From a checkpoint of a small transformer trained on Wikipedia.
Size: 8 layers, width 192, 12 heads of 32 (4 for keys and values), MLP 768 SwiGLU, vocabulary 8192.
Each number is 500 + 50 x the weight over the matrix's rms, rounded and kept within 0 to 999. Layers, rows and columns count from 0. Numbers have three digits each.

# down: layer 5 MLP down (transposed), 768x192, rms 0.239, rows 74-113, columns 144-191
# gate: layer 5 MLP gate, 768x192, rms 0.24, rows 75-114, columns 144-191
# up: layer 5 MLP up, 768x192, rms 0.248, rows 75-114, columns 144-191
down74:520552527506460523515476424530588513499471514543510540468482550493476572535436488500398449492519494500561518525463492458493529401537515477512500
gate75:510503564556493498553558450554639432455484467435465558465503475489526470495568541481463527531454494526507460530504498528509540545465551600447470
up75:513512530476418446542491478548422462484411486528585516458534527455485496506566388529457519461471491444531515482549487522539518495454480531475532
down75:584457446537446473431565491533456479486551512410466469511497512532459473533510533488545483522491498559447581492509466514480484499542513412488578
gate76:496446506581473500531499461508513514496495479402502526521519535391443531534422514569641389493510522498470588460499474577480571564524519507474545
up76:592462432442510528503467472489522402467489415480584516487570480507520499510507559386427382445456538568491486420516488528532519539526605564510515
down76:475493533519558488490484456445496451464508497504500519587511623440559447532477481524513462496501560491464587534518542546465504555317453467544531
gate77:455501503525458508518362548435493420488521552575546492530570470393557543501560477440502601435413431531448423463503537540435470540442423457525506
up77:475389448477454401509501453500545521428485457496501517448503639491474440568589499600494534516564503399635453493558513515458417540514498423551492
down77:475543437385390500516447415509591556422527477540492506518480566471471403617460446478534558519558515458521456617435499547482462445455444608552469
gate78:522557563506503537478512486479537488430553476499440530457506506413544532522466490484618523511502518470534532450506536487440602480555448537509493
up78:458441464449595559451489550462430492471510505491496471528473545601488445548427503455449513517523500526530482492513516509504497422514467471510461
down78:472542504466560534520445447486529492429443505536449485503505533414528550474531494539517538495568498519448570527523565451536537491461451470528508
gate79:559488507442420461541400452449436543446589439507480474499461596452530558603616479517462576455556513450439529454500468545480525465544482471512343
up79:465480506577548480574500592550401455464586560534506485484503484553488450483391469463550396471507561550574472504422575537507536442569555481517468
down79:519571397495486412496582427480496582491335528382567503492583519516564518526457532535556446479502434513457366494411592483511496519495466468467572
gate80:557580554386419461373505515542521418495475559558470458516529522592632503540403594537627414550516654548457512459569437502459413521551471566478528
up80:471492495500461587593504471444500621626522498485440433438547485468452572470438408599475614495519391550480477512431495547512639447405452521509396
down80:368449526420459579479461535522451600517416409566521517484446394495411443487530453472504515488509417520563516495489456513573488508449496574524516
gate81:588518533478424431515482530468565513504512530569451476473416421427454486502544543473509482567450446531470443478504522509447511497493495556552411
up81:498593391459524552492545514480435475535498440442547479478502497525500506481503519543439535497429470509548474529420515456449496522445520492533509
down81:565479515331514500528595490567547389519473533491466507474540552507476506514450603439418559487495524453551523499538560488413598477463498563581462
gate82:443501479535611527529446389556490402529562558584505494465576469471498542487534455480538523511474458459449518488555482429511518489500496389475552
up82:545419503552406492401507525467489525367486508428438509553540472488487527474563538464520483545561427442483546511558469497493474509537452468591572
down82:517500539454456420428488443495478605552540505529485490523524543492543621573523507587487472508511506590574499443555545416473536597514552497495564
gate83:563638530520547457507508472520501544477550560523560528507447393472517546555459515507522511541534456563489499484568420537558497611528469449467447
up83:575629495574554535485556448537543468477554509394524365486530576536459451496558472519476498490507536552457520533403441559521495541494571531457463
down83:522497488572448472520585490574522457506409497496479497586556470479540475471465483390513423405481522523541510521408485607547473446476427577590401
gate84:496570481437482457440549482561481477459655390544488543498480434509537449541411527456478510587509519377408568374555496458388568476545492404545477
up84:454445523532506484519472525375571496549571502513496596505563477594488496523502448452482545554512565435459559515552543472408455417591491511537477
down84:433575473491436558468541548517450561482556448530506480545477541503576423521569505435485578631572493440532492365368545592421545564527513548441453
gate85:513457530577422474454671605430501457598616476521555498502522530538510527567405488519498494482451451450520473515546420490503444456609462577542369
up85:481526474399473553572508479497502529485514508529549566470547494452457510530512476474536553492588435531491531475486427488460556503559490453498547
down85:507507429500446551484522497495577596430560539624573558457613500440570568380637462515459485490564492458483563476490613429453533502550523544525583
gate86:514576449527385473559533551434458529474543542431467519474506546569497456542480406517589509439514464366532508596473501469518536464506526470504485
up86:500606505475404494490477548485501467493452486482472484575444543445481463527478457547474556513513499437521487515482479554542513475512455529484473
down86:515506491570511464453516582459526458458503494482437406475432506519458460465596446497576509431582555535487408610578569436456467589527470493605444
gate87:513534460545519415546439534500506521530486552462508533491456506515483511531540520494551491504468485531513531551485470417504484539493510453448447
up87:494434503457438484527519537558496478492599512498449466484522517468566539455458513509484503499522501468412521514529497530500549480520473568543504
down87:582467503394414540506524422474488503492542507492523407469535523517542577432563453438397438527508420496455508529555457472429476511418460488565460
gate88:503535520431506459461518470428529433550468548536495525515522455471510557593471482479466439569515437499579495351413476533460611459480549477444581
up88:559543518476452524394540506428452508517490492493440519546600464539506586530441491525457508482620515552527475406441506499506541502554481499442541
down88:563566445449450479523574517481528393463569518558453485537483482471584560511419554548603447523541487513400448438489569557432491469467487464465453
gate89:493498483497497496549554555596517444524508554490553544493493488525497640540473508419519404479507529435514452465477479450525434460473493475428497
up89:540496541445506436528504525490609491564484631614481472438448590454488480423463523518551514375466458458516482490491508523452493493486546467473484
down89:508505509557487508529489499548474475485502506489561530444541520546548585502498551468482428534510548585466516536458542526389527506530446441527500
gate90:496510444466543546605557517449498449496491472501542501519515461502452489476509492462572507496549421459498507432497470500503389492456488565489554
up90:535438538449450556506381514495478551572575537556446504395539494518542601485518441497487480560516550496498486445470583481527530560550619503525495
down90:500473498534513517515542499496464574455543539507545523506481358589505497437504504603423464471525539509490497464442497538557564512417578500534573
gate91:443524491420606555500456481480465458496496577546517477569425491443448563510560525614437508459497470448489602507511443517523484558561374529550515
up91:431426524478492511454486581491567416487479570544537514468522468504470557476447533586421507478503469477566569546391439492493489482392555442460556
down91:481397464590461460612579560463546457473420520525501575452570405473532505477523499499427495568372477469492527552532530501505463590443497400456489
gate92:503543420535521457505608528458509543604467550516477465538452494503492507467498479598504591503431535510530447508549598596537477479604504434487537
up92:466495483494506524429565494505515601528571533453569499546399474393451524491539400540486536504445600441535486474558499545487425483550444432486536
down92:476567435510496520556470526495562468541570579495515500546531575428426429434514455535520502517518576485497464490447525542527522467607469514489510
gate93:392545513529447585581481423470482511497485531605485432481476529508497537470545427554465449615500546456525522460470420497509489445439511532566489
up93:472493480520490473474595543530589509542516480551413430523390571529493464545444425501443587556488528498487590555534466471484516570517492580515575
down93:464531556529540509517481549466472557406535558508501476455596491550446614440576565490482558424471541476499486544411562506520481494528543474480563
gate94:482488509512522487504542513472461496529513613426532607562494526634521589488502531573449540574439412459551489389475531485614466517491458413470539
up94:509545446475526491506474527395454570475520488384386462551523582503499468492557492450517522529516385478464513453530547401504367504495396547453453
down94:514554513454545460539459550457581578500439525474548536618526558529446469456499501518543428505450546455453550454584497511479455512492497497450510
gate95:569478501542451464442443633499484376534599526492550505432529522472506507568454479488550430595444583371521453534466452449489463539452570463523484
up95:540451452501551419514393577738464393497477543542560506501423497522524556574504474419506503588391543570521597521500506469503502562519595566404506
down95:539427502409507501475543619530524487530510574428503483355448516448509441543494526477450491545455498468570535502579559453509568531576603548551569
gate96:481473574523541561459489417585475495438451472549531492626490387503447452557481567485513476492482400554319558508417480412528494497472485479625446
up96:527476557449564548469471477483544533453452602509590504561553485480460516520491564538487525411550415507347501511408524424567579497477496478449472
down96:537465522479489461468414487553475505538518586569596462481547517475417504478553570521489649438579528528415538485462600484450537486497435490581502
gate97:526537493552527492481533509524480550475605565522577522507525524575603534552449527602508536498515549351539475463633509425483503484439500455439443
up97:447455455463526477497469517630491489508464496507596403541474503522521499589448569531510534531472496379597471535609531483495572451416483507464466
down97:537443580613498564442452440524547484378530584534480530471483477563420561476573480431644516492430557549541525493469525429540508517560438457563507
gate98:479516592494569441495449540490475487478489530405527413650489502382533532465588550575546553522482491613490462541496528488446582535481510591486554
up98:526435428515460484587519570497471517549495504474590638443378459508498427525504529542468444444463539505483511398520499506514531576529501462562452
down98:497439543488529512480577544450557357538466502483571464489457642473476553485460599408585542433611470463469551461433526573495450540447468533493575
gate99:552435434461489451479502492494539542457526478515531509480537564500396506586551512500488413421454470468499399508491469491475424539452473562519492
up99:505481446585450550452554554465505432592587441441540468561448431516546516458483480542459477522493577528429538514395531493511445478579494410484511
down99:496530590593494515474508450439460525558406483543468487495510601556560564453478575574469462519540454382565432536480531522525510546506507470453506
gate100:491538474547547519481474514431518633572502545545503554574481472532417527525468548510489508443542538512511483511444491484428534499437407572486496
up100:521445570506481473501486367449484505533484512500417531471464471476442426530470459485455428455577537486502559472420515565464500535497519537495552
down100:531469523446558530610436422508543585513548415440457537588579494494539524492433493514525466498395462524537494535566452501580511492455511506475503
gate101:422564601562493453493445576599423510482493473472554431490458521552421592443432495508411521457546488528478523533491473505510471477491434471477482
up101:483455496531514530486541573511514453510541450459430485531534407519476568587492554444459479468543519437514537535400529480489510517436492529449564
down101:557544434519421468423552492539494500467536557513442487483500434454474489602498586526498357539518480477471549549438513494533474572485435438540530
gate102:476511489518521533505525474475459511495511547516480579510494465453557537532462492562391371470530561470496558531598512488480576517483472495611609
up102:510449476491511478450440563519554547484522438507585499524593506405525493463595440514499494496497459579499480495526513436532434497484417447467468
down102:398610499562528582445381522583431442465504525483548455452461505569493480622582465471482487590542541482566572492399497572476445435489451471617450
gate103:579488478545470566499613481454493441540572488497479446425561504519533523571519469459539666478543510527468563465477436507512469453511498584438510
up103:599583563531499561586543513563571545467490432446380448536482492507522442476562452420531605525566532529533480558489541407504542539509541577621512
down103:465489558395513538523500592502521535542549452508603463469407508538486511483554381498503631432466527417513483528468496523516556568460566495509533
gate104:450448453647452479586456490570452409515521475494569467433595431556511498535464466494483442514428577433551533419461470404564422516542516555479448
up104:480464433519503376524487493505442473584466465493632364627585368583471501380570412498544457503564520403471456465493495429511503476571430450518455
down104:455431479557500487539490381501494582530620387489506455596550414500565536469492496543435493461514541436559487398525514494592438455655533445465439
gate105:479433544546483542400505495413543515610498429497558475476571571474520469495538483485466495508529623480459442550532495523490563520460473411466454
up105:492479520549496481505442512405551524557529519583527536560475500572462597493529419499533525562525506507511517468375604470564505508508484523502456
down105:507490401479500577474405483474464557588554450547606464496467604457521443418442557502437561576502547488540516486503587496415478511517504446465525
gate106:469462613576478448530501517517573566522503505598526547487472520501613449604487578411518562527445508492523548525428472499478535433462553504478430
up106:539530503508591529578538433471561381409405535572440466557417594464460410540610531536527488432422493527521504489544501528542483483511536488519654
down106:570406513597410568507515604391564494407539418584477499541565457471542435451540512496411470425502548575474492537492531428640521511643493638512451
gate107:430541552491461460536484545510447523493464574444504537516624605451476559528495560544540571524513458492561496484435429492508448490465517546468485
up107:567534452486579507461492499533449499516530465506533462592418355540524583511477510535504510574494476536547443554494503560570503584518567608494473
down107:495509500477461525497571492498468460519514500523474506492488487482520499432458630464503552541551476474447514507493586556543531580508574484515545
gate108:364399530506494551496468463583515470510572429458428553473403478469530495500525503487572476568547494469547499523428499512442540444501487493487625
up108:533503553536552610586474475525484416465435510554520500480497484511561540558554451450530533548527455542550438452483548491542474515493517593475504
down108:413470491475489551621535485608659480567566403460531453456473504484533457500508509421422525606522584530522399622561468497458488432505525469511494
gate109:563536482522543492513507556539486449520532497497428463506476566540549564573460463457463449458430487455498481531394541492474447490479466417460377
up109:556597503513557450535501483594455384460551509501447442581427499490561611511537510454524510510440534478512486477425632423489480540517359519474451
down109:462580488571543486548586545452537566456504528536436548449512510475495435564549501531565588530518486517406536528441471494502557480600469457509500
gate110:527539476547515538419565471440495541567560502505555538547426465553607525532499544416542520517498531455511561504474565499528478576377477481592484
up110:567453555537424500494560433560507443437477494508479509477548481530494487558540526520503564559468416542481542514542448590510554444571458522482516
down110:490526560613479541573540444499520525473511520400487438468429533454616534616557463505565455477580453574480522539440416526598402433496417487490437
gate111:524527539487499559560488441580453534526512533544476596445545481511481586521530522520508468434533503497454516466437492480552490548495635445431459
up111:490574487490459523382523485616464447506496466494502552525508530498479519568521554514497525405477444490434477493501536469552521545541497523561457
down111:489528496449486463444548471489425508627554551452456534577498539491495564476515523504548427466510452480597466542478515476524565564459483451475505
gate112:586558470451448579586511594542469495433473560559501512421476481471375478463494549505492475522449426423446492559531487543463609567548461526502490
up112:540556461523575437526543544504603491399438457453473507511469527459475434446494460495458624484514479443497536529514530495590528430398533515522499
down112:556478546410490483487494512446458524494500482570494515556577489508423481446548510487392461536527568510432472434640513518469503481506487562527464
gate113:464440465434508549486434515621466560443442586585570461549603445462565558517525366461590528552515423501448487455427487544452490545553417578404465
up113:539426583537436500390566497474583493481516462508427634480616515496457467517488554530521458453535552446545404534551471507503440303490469510547464
down113:406509485459442595641506541497531573630525460456459525482426538552535516416549482467416547592518514547614554519443594524573563502593588514552511
gate114:480547519523518547493536557510448503521473521525515491520477435489582468490469500530427336472492588543495496459398539469435506482471424510471436
up114:552529557517573568492472516533472455426650455495433562422580494488324633586449530429620561468489380529467553498540435568559464483463515501539557